Weights of a small GPT-style language model, trained from scratch on English Wikipedia: 1.73M parameters.
Each number is 128 + 32 x the weight over its row's rms, rounded and kept within 0 to 255. Layers, rows and columns count from 0. Numbers have three digits each. The size before them is the row's rms in percent of the matrix's.

# layer 5 MLP gate, 192x64, rms 0.446, rows 148-181, columns 0-63
101:133152111122126116107146160064150111096103127098094113099137149096089097133092185157113126115112131186177105111067140100127180167136164093158117159059150095177092047128127095183135101157125151
097:156126151133129129131102147103133098125091089118119115091179165114087067144126149085198149145178149080114135092076148112107145100082158087119056134146150091049106137151058135132083140143127100
097:185153186130149133124100103094076090118055089134054077090154132170156104185115148066080114117182113094098109140162154130100133107149162111102075153130126137135121122134141158167151102153148101
097:111098159103111078104066107120115125150126124153139155103133146119105097172190180122107134127138180132129100099195087185129086106184146092149137166132123115072130088113162133196201125091155115
096:120071053145133151136179139133082127155097131173145158111093140098076123159101114159146108079188156114161127153081175110120119130111095129104147171132108110105088120107116088195086061147182118
094:102145111135169161158168163097087106205131045098147112143158111174139099131198127095105088126106147120114120172101175176129147106142108084156107128097128145164178155056138122131149087134138092
109:115159143134090173159084156173114093138142118074097099155113151127099044157098135130112094103136135132087066181110192169168153156106127056087167104134132158120080103098113152154144091125140128
103:151162124119076080148106128117099133073131130104133070095215184100147161142119158098073135094081119121110106129185086059146132133142167137161174140094155123141137073125114147101134164164165149
099:184132140143090147052166202144117119187161148130141092106160108125163131119114128153101079145158159171128183179107097138121140158100056105106122174099173101143080116121099103100079147138154130
087:116158115138113080199150149120147115140080162127147149100157153109155153139155172088156099108152117107106089105129098101098120159172162135118088136153080131059077092085100085139093116077211095
092:048119097093138139144139141090118139089127128151096158086155114210126114127106062120165124130109179074162187131149145123128165110152105127213141182103168131157101117098129115085101136142171152
091:133103101086091088083152146076079171114111116115110109113141168126106126094158205082080125106198109128150152075098094168115149118142129099112162147099176095125150115181132157065093140150096161
094:144100121118130059165161179137080118065078166136098119066109146152157081111108107136147150118164167152131056089161110150099128094158193151153095130151083145184102130133166114169129136102148109
119:201107095111122119133148132131110103069106170142122132060125110122061092088114157123099135110157145064167149084187131112089152122119110166142107148109119129093125100106093176200133110144114205
094:124185081142156116119125152062095114090122141115156118140085114126096137147068108116119161145095110109076119175051087151098127170099161159115171129102158165098118071033105128131116132127140092
092:146109112083142120106082141085116136062128165103167161106140105144134097133114154120165174135088062122138122084073145076090050117103130135147166186086102121112137176104072106162143172098106119
100:117112169116210146103081160110201142111133089092150102101143111093120148159147103159109082084122111140189124096143112133082124076134135094108134180119139161144090110138083166111158093209133163
108:126143092184141126133158101077160104097151150191108176134160123201116124170190161162111101058183115125134139117159114136147097071199100137130158119081105167124118114107120126091141089144165131
099:139122171070110111112110171127139063114116162114085089179113040133154072098146166192148106139109179120146176146120126071142136177138153125114149118098126084093175173139134155156151091129146128
097:124141159106062113137133094114149128061090136142101102130080156111091106108160151126116079161104168135147108076108133144100127047158069148153068107143128152134112120062131164057147091127173144
097:109155091145127102153085132082151118150122167115093111099171119135126056146094135109092163142094153227130099121115143127142093134192115048124161113136141135159169129089098155114088129195164107
102:073144087106087126162148150126099072089135193108143120069125120124103066119085155186099147118169138185129121145155057085122112075146139154086161125103162130124154100161149110086127157160168141
092:133141113093055153114132126151065134143155098170200145149173083154135132116139111172119151134128136102161143123107145066098140122175159054184090133109174092142112108167156138160122204114150127
104:117199159144150106193114153098082128119126154141144121111087160159101112117146201148124167140189174072123123105114075099093187109114112094163129112147118132146080122153130174175115199161127114
099:115134203060128158133153179107127105134132092097114108102142102192168127164140105103110100141119130116128087127161145149110145082133078153127182179110099179150177160154130137111158150105183211
113:128115067129113129124134157104132101170115150150123125093130137143106082161068137114094104116146088102151103132106166196140062129079120122097161166129117148104079066057189136169091125129192096
099:113130135092091163096091097126107095115099111129138084088118151149164056167104163130164153147082141098124056202148139148116148162079091137110128084181156065147148120135079066121148149123128117
101:102131057135062096137133160122116168188149139084175148128114152154176167131108136174127115104195141095142108137109191128132126107063113077097117115130128131163138124116194101164138138063174112
106:185140105163068121141109143098052090095210139108146156093145104123119135103122159154166106137143064177114100114160186167093162140180161109127113137083129150101114119122147129152164095128194123
094:158132147137117128115141142128089096097129113177130151111173168168157131153175156118092113140080128172071109132139108087065141063178130133110155141049063170097131096159136082112142119178137178
105:173044153070112147126181132072163091136171155128111154103126144129070117071170156089133103094112122157171131105132139094078120132127161123135168182124112103057166126124094105174163133125114149
107:132117124071124091165115153168059163089107154108112106143113115064130130108132091106180132151121135149097149125079117148110117124158136085105128195161136082170092160145161090168137105098219082
098:117122077103126144129132077105108164125103092131137120158143086135134121117090097160094172195091120166208127185150173103103127170159108099125124160091120121145149046072107187151085120106150138
084:161087115070162065139101159149178121132129091123102082132107172082151116182163092109146106096178090160146186173138119107119148146154132090066158161099147094147136103136138170138138066143151081
# layer 5 MLP up, 192x64, rms 0.467, rows 148-180, columns 0-63
091:156110153136180119134109125135140191150125201168143143078081123109108103113096208117100127145132145096153117149162169110113151138194105156111116164156125140182137128118114095168135150140223182
096:170124143148095134123149118130112181149079159117101116143081138083166160142109127131086154109116143131078159135119179129152075041208086139132187122171111183155131131142176177121167113099122146
102:060085131140121104066194159142118115124114120112115157093137149115114147155172088138201143124128226083137197102104112129099169146122089137097149128168131105128117168160123134130141094179108172
097:154141148138109133127177109053087100135099140164123189084158127088181159160121058150131163106130116089166142119172148097165132148130087142077123123086116158142121125114119076077090084067160151
095:170147156153107148127154151116156123221114130143133079127134123139119117137158171112095101118135052138117126162166166147103124178090067124059116132087180156090171157127132079181071114114135128
099:123078132132153127145140132120108206132121111071167239096133135146187107164153155153142150088086117176172099151153126133150093154108184143117140144127092143116122060116144139133100117080120171
105:068086090119101157140118152167164105147105164092157097205130139109157109138109169097185121160113201141168136163128116130093107093110126116087122143165168154172089114064114109154085165105172113
112:132107118145062135118120119143111184154113076179102135102163097121074145129119130124194157135101191145172153161164169161143071155102136112109142145096210098082130135161125143155065137102169131
099:086101092098104173140149133126160072106173052070137111171123151103069108079105152123136144112119141137083112116158138137133124101097132125172146137094059114144140121117070205102184108157125168
096:110088123091102079131125154129108187118196172140119123171095118075118100145068144131179107118163117196147128187134135094166114149179191120145110114105140130129108099110098175118106074107147070
100:085163102119111143036178081112130137087140114144118135111192156130116135161139129078139174155132146106149155181175170143136147109162143122178167144137161132147161124068084183128146193158121161
084:122147099139109155112131157191092116122124133118137130114075098065141153111072086077142106144126116122136115121147138168134121094175119126184132116090125182198118144037147081150174175085144083
091:089136077154130123189077146179100137142105119189146155080123180157120137149092153094106107051117119120113109149132097092143146148070100118184174120086121127084157119115095109089113151052123144
135:175177117139163161127125122089171123171070103130116079135116128086135091136121098155185041136090065090118159112141119134182172124176100141116087145126120159150112074182134148144174124153108142
090:089193186082127089093154107138134094083083191154124099137148110108087216136161136113122092094114079148173107115160136118158189119151090134075168113113140147107127137099110138151155177150140132
090:031082125135117144108091194115122143117127083137169144155153122121071135097108219118123124159148120114130137107103131155073161204111062139132167125087114197158132122128116115108106128137137132
102:091079141100104117107122162203132147125120131089043159163144197168092100156158075069151083147120162078138149131120134147096103088165159101078104078146128119106141135153133136136104108131106170
101:123129132123133113096130182150127132172126090049144100082083091137118143127141114123115098140137167052142142113112082133162109198082118138134122124129141050110212122149167147094099110086098176
089:161127104124129146084169144097200126128063133098122122123127122165120099153075183112070136148128131137085122113104180096111038076148085174134081101146129141139112101149080098115178089160127123
078:100075074089125134139109135182113096113169094123163131121111151157132111144137110061130131115123115075112158179064111142078159134082120187110108125155142114158225155174160113145080105144108101
096:079145076114111082119174166141117152143181108075105141155157107147071160078160097112200110138146181164121122129152096132149127076160116138177094178153136133108064137144129111088132147118064113
095:123063137113222169102191106134101092100125136111120110155145089112128105153172152136146119142145155104116163139046108157124133141094110146133109091075086165159113130155137085148065149056125113
090:151125119120061162122152140089099137132172117140189130167140112134135118143100092121106158142142149138159139097135105076049179123176160090175083111136144092186137113174162112133050196112131145
114:136098115084164092114120145125123147133086105078096106174125128122152116170158159100085135115139073103097122144081153172219163128146147134097149082176101096125182131094115147095178140100194080
099:124162139145108112111112177156128135118071147048178139076099155150149129151141140166172117125098178181120127115160128127129129172201127166184082180092094123156153139146078114081152117110177147
113:119149155095131084137071132079072091118158111174085171149112091111179107198134141084159177090132065132132156116110092175122081108121121118121092108114117108074077110103102115154174124130136176
095:090165118142145124138142100156133149142095190063155165107081194137133162157112156124046127147142067135150153143096181052145160091119135085137117152149108135133106107181137173149091095099136131
100:127088082115078145117140099121111118136127082158169147108131100136114127173098119134124084105095145136135121106154135195137131143126076115121178179085153136137093177194080121092035192171155121
111:144117130108129081117099137133176105176121151124102111127091114102123110114152110190137130123085151081173156101133085174156185101106115126121100171166128124171121073189056131154061147173069149
088:106169142114148171170155098186129078103117122182132135145152113125116108144157108151137099116137160097157100120157066171172040130104174104121179124123089185163154190136171119181125142133161140
101:084156122096127115155109093128098169162106136128102109151079122162138156150085123176160155093149128153025135163098135101133156065084138166069106146105165178186097102109108148127107102173148145
108:121144190074072139150149125102096111154100106143096138156141141019121095129161125119120122082099132103162084104142141162148097106158098152129131179105099218180110077110093126128156145129122141
091:120145140089138132116155132116024174123107102147131171130129107115104149084136133155072130161129152164180128152154130122104199173138165135094149149167074114153190050129100145101102153086122132
# layer 5 MLP down (transposed), 192x64, rms 0.442, rows 148-180, columns 0-63
095:069125103095108093125091149183137163055162155123061175162135089148150147115158132093188145119116089144157146131166113208164161121136100144081123131185155095099094136117082125141120130119085131
093:127155145162177170120128098145062160141127110188182181129124048122113098135171125104128122109118125128133204115144149138124094091109099164124103185102095162150145164165189162130168106119182145
104:089137148107131090149119136157109096137122099107131150178107161098167152108146101177141051114118133166096101148043061161169116129148136172086149089128140111115196146160158083148179127126168092
104:149185096082154154170148121118177077085131105126156112060139136149127133108046129109109124116097133135126189127130060141149102108117111153103135156138156180132118211136171131185119121085135088
095:099120172108147090101129151135077122154115048101128114178117159135135100137133115073131148125161091168211135123224100169187104083118106077120129133114100143163140148189107123147131121122148141
098:139103104111121123157072102157221139147144149083106126182129068143133096137167163137113088097081139135119092150102141147136096155164085156134147121128105108119097103092121204134052062100142130
108:131130127151140147083076135152112140099145094203147194091185118096117131135124100164164163167178110154198190152123118167160105096172145139119082166073173117133109131173140102114147165150118132
103:137124179165095190087100163123219077115135117122139105133135100199142088145104084135075130124169164121108056179105115114174140114136130167123133084140128138110146194129112163140136092131134160
093:140178131145152138071068104137023113114113158094149131114102126112116169143118155114164186143133115114162145084111137137106138070165129107127119139171213126106133160136167125129076091064118109
102:119164136186222108159131109112122123079138119084118143086132096150123170147121109115114096080114119069093112073082092189076126133119150101138195079163072113123128164119113122095145165121136124
098:096153165163129093164118156105163107191162083108054178123097096149153109174093203087115113113117138120115152161159125176121179155154118135085128119094112106112074137105173149140164121075096112
093:098151121083122128116087128167194152155069112107095099117095109110119167132127062076079129095138084105126138155142145112161119102186060082117162143097078106135105121154154134067163157171123089
095:128149128129149080117122141137186101129126138167166116158132067091193089082107170110167122137108109100137147081110142162166119093158190141096051083098124116132141078112132170136205131160092134
131:113104088181158113149155122114142097120101140167147124136119186042125125119131168135165143119120076104123146126180093085120072143066124083148118115160178111173085188133110097175115168084126164
084:136128071184165157162138174111166138128153109170135119126139134134124122171126125110070157198093222108078125102088143125115053159127120065104126120120129140144133128143132070103162092073129133
098:122167136093153161157120125150138055074194100129090134112108132121105077127102148100090118107150149149106187125175107147147184139113101073127117122176072137164112079099141121166100162165098196
102:129081158129172140168109156126108135155117103171098081107182136081125115166112137116168173143111149153131111173167192153163144118121116160181184115186149176150172175114110139204141137115102083
105:098151095091090114137122101134148093107139103141141163176134167072175157145128129177130149143151142148134044113140129173160154149092103181109053165095120088112146156178166133089143158076091087
094:056145066197154132141122098086131188138110138123133183123131172183146148165166098092121118090135132099116080093121103134133092128157139101144072173079101184140148091101153100099093150095124103
081:119212140154211106176161091139062178103103140136071112146112169092098160091140150093156142152155123175124141105152168157169112099132098140126106135119087170095116117077127141098104164161102113
099:096151131145118168129032130113125075111120117175093160138109114126177095135141129104129136096105108165145173100106150177083069104162116075120066130139129106170165193123099087151095146149167168
095:098127070109146114141068177158104171141168107104151183124139149150147117132120194128112127118195124162164159128092171185173117078130121124158100151080143110177107058142138130115118097194134145
089:158165126085102153142158092118163130181129166152143099167136154122152103144124137149182140165128095111142099142105135112139164188157144115173098144083101113129008122166115130111143199120167180
108:129140113105148106127172140141120129111114096149164173139170173143155146061137146123073180137082111117138154141182147144132172108114081118182149035130145117131163085108157086135090113115203078
094:141062121147063128174178116093182222179149113081168126180113144119123146117146122141153125133149062159133073122096127145130129101142147143063149123117083143095112104125136142126081139174143098
112:066134139146172163066139104102113113137123153116134113131150127165119055126188099102146161108151146037095164144103122127103080131183182116083109103107080138113123087085130119085074103147130139
095:115200124116146149114187116092144071139173127096137136142103149115159102137116226085101156123132095067107157108129124118086129162189147104189158179143152112131170138107157127131092111077130092
104:102123151088128144145067176114088147174043069139121125187102106115140100102119178146140134124168081144161153122204133130144132142161150107172128107109146091099144099178095145200125115109158106
114:142159091125112138096106135147098143125102174138095123112157126131130070146052162147151184118160127149136093179179130087128082161165142170081112114171177138173091092097190083096175091114144132
093:173088173101155173148141199162132152143104165146108159095118085128159086120149152161148156167138149125157113139119085093125115174084185133130165147117127095193176143111092170139100129167131045
095:179172134092149129093081157109030092126074109189090147120139132129113140137087118123123170124090134107122137087123111140087161109094099082120081112125167145139112154168194065128117140152152079
113:141126152133103135134181131149201163080174081119139089149166107125151119146120141145116112110156102105109094077098180152086162205176100100151131158158166136192096154142090127120145163080128187
089:102043132094134152142171072167096145103115082169120075170109135099117107132161122133128084146079118127157085184113148141132116146167107068145130078058094093083107154126100168165138109146131117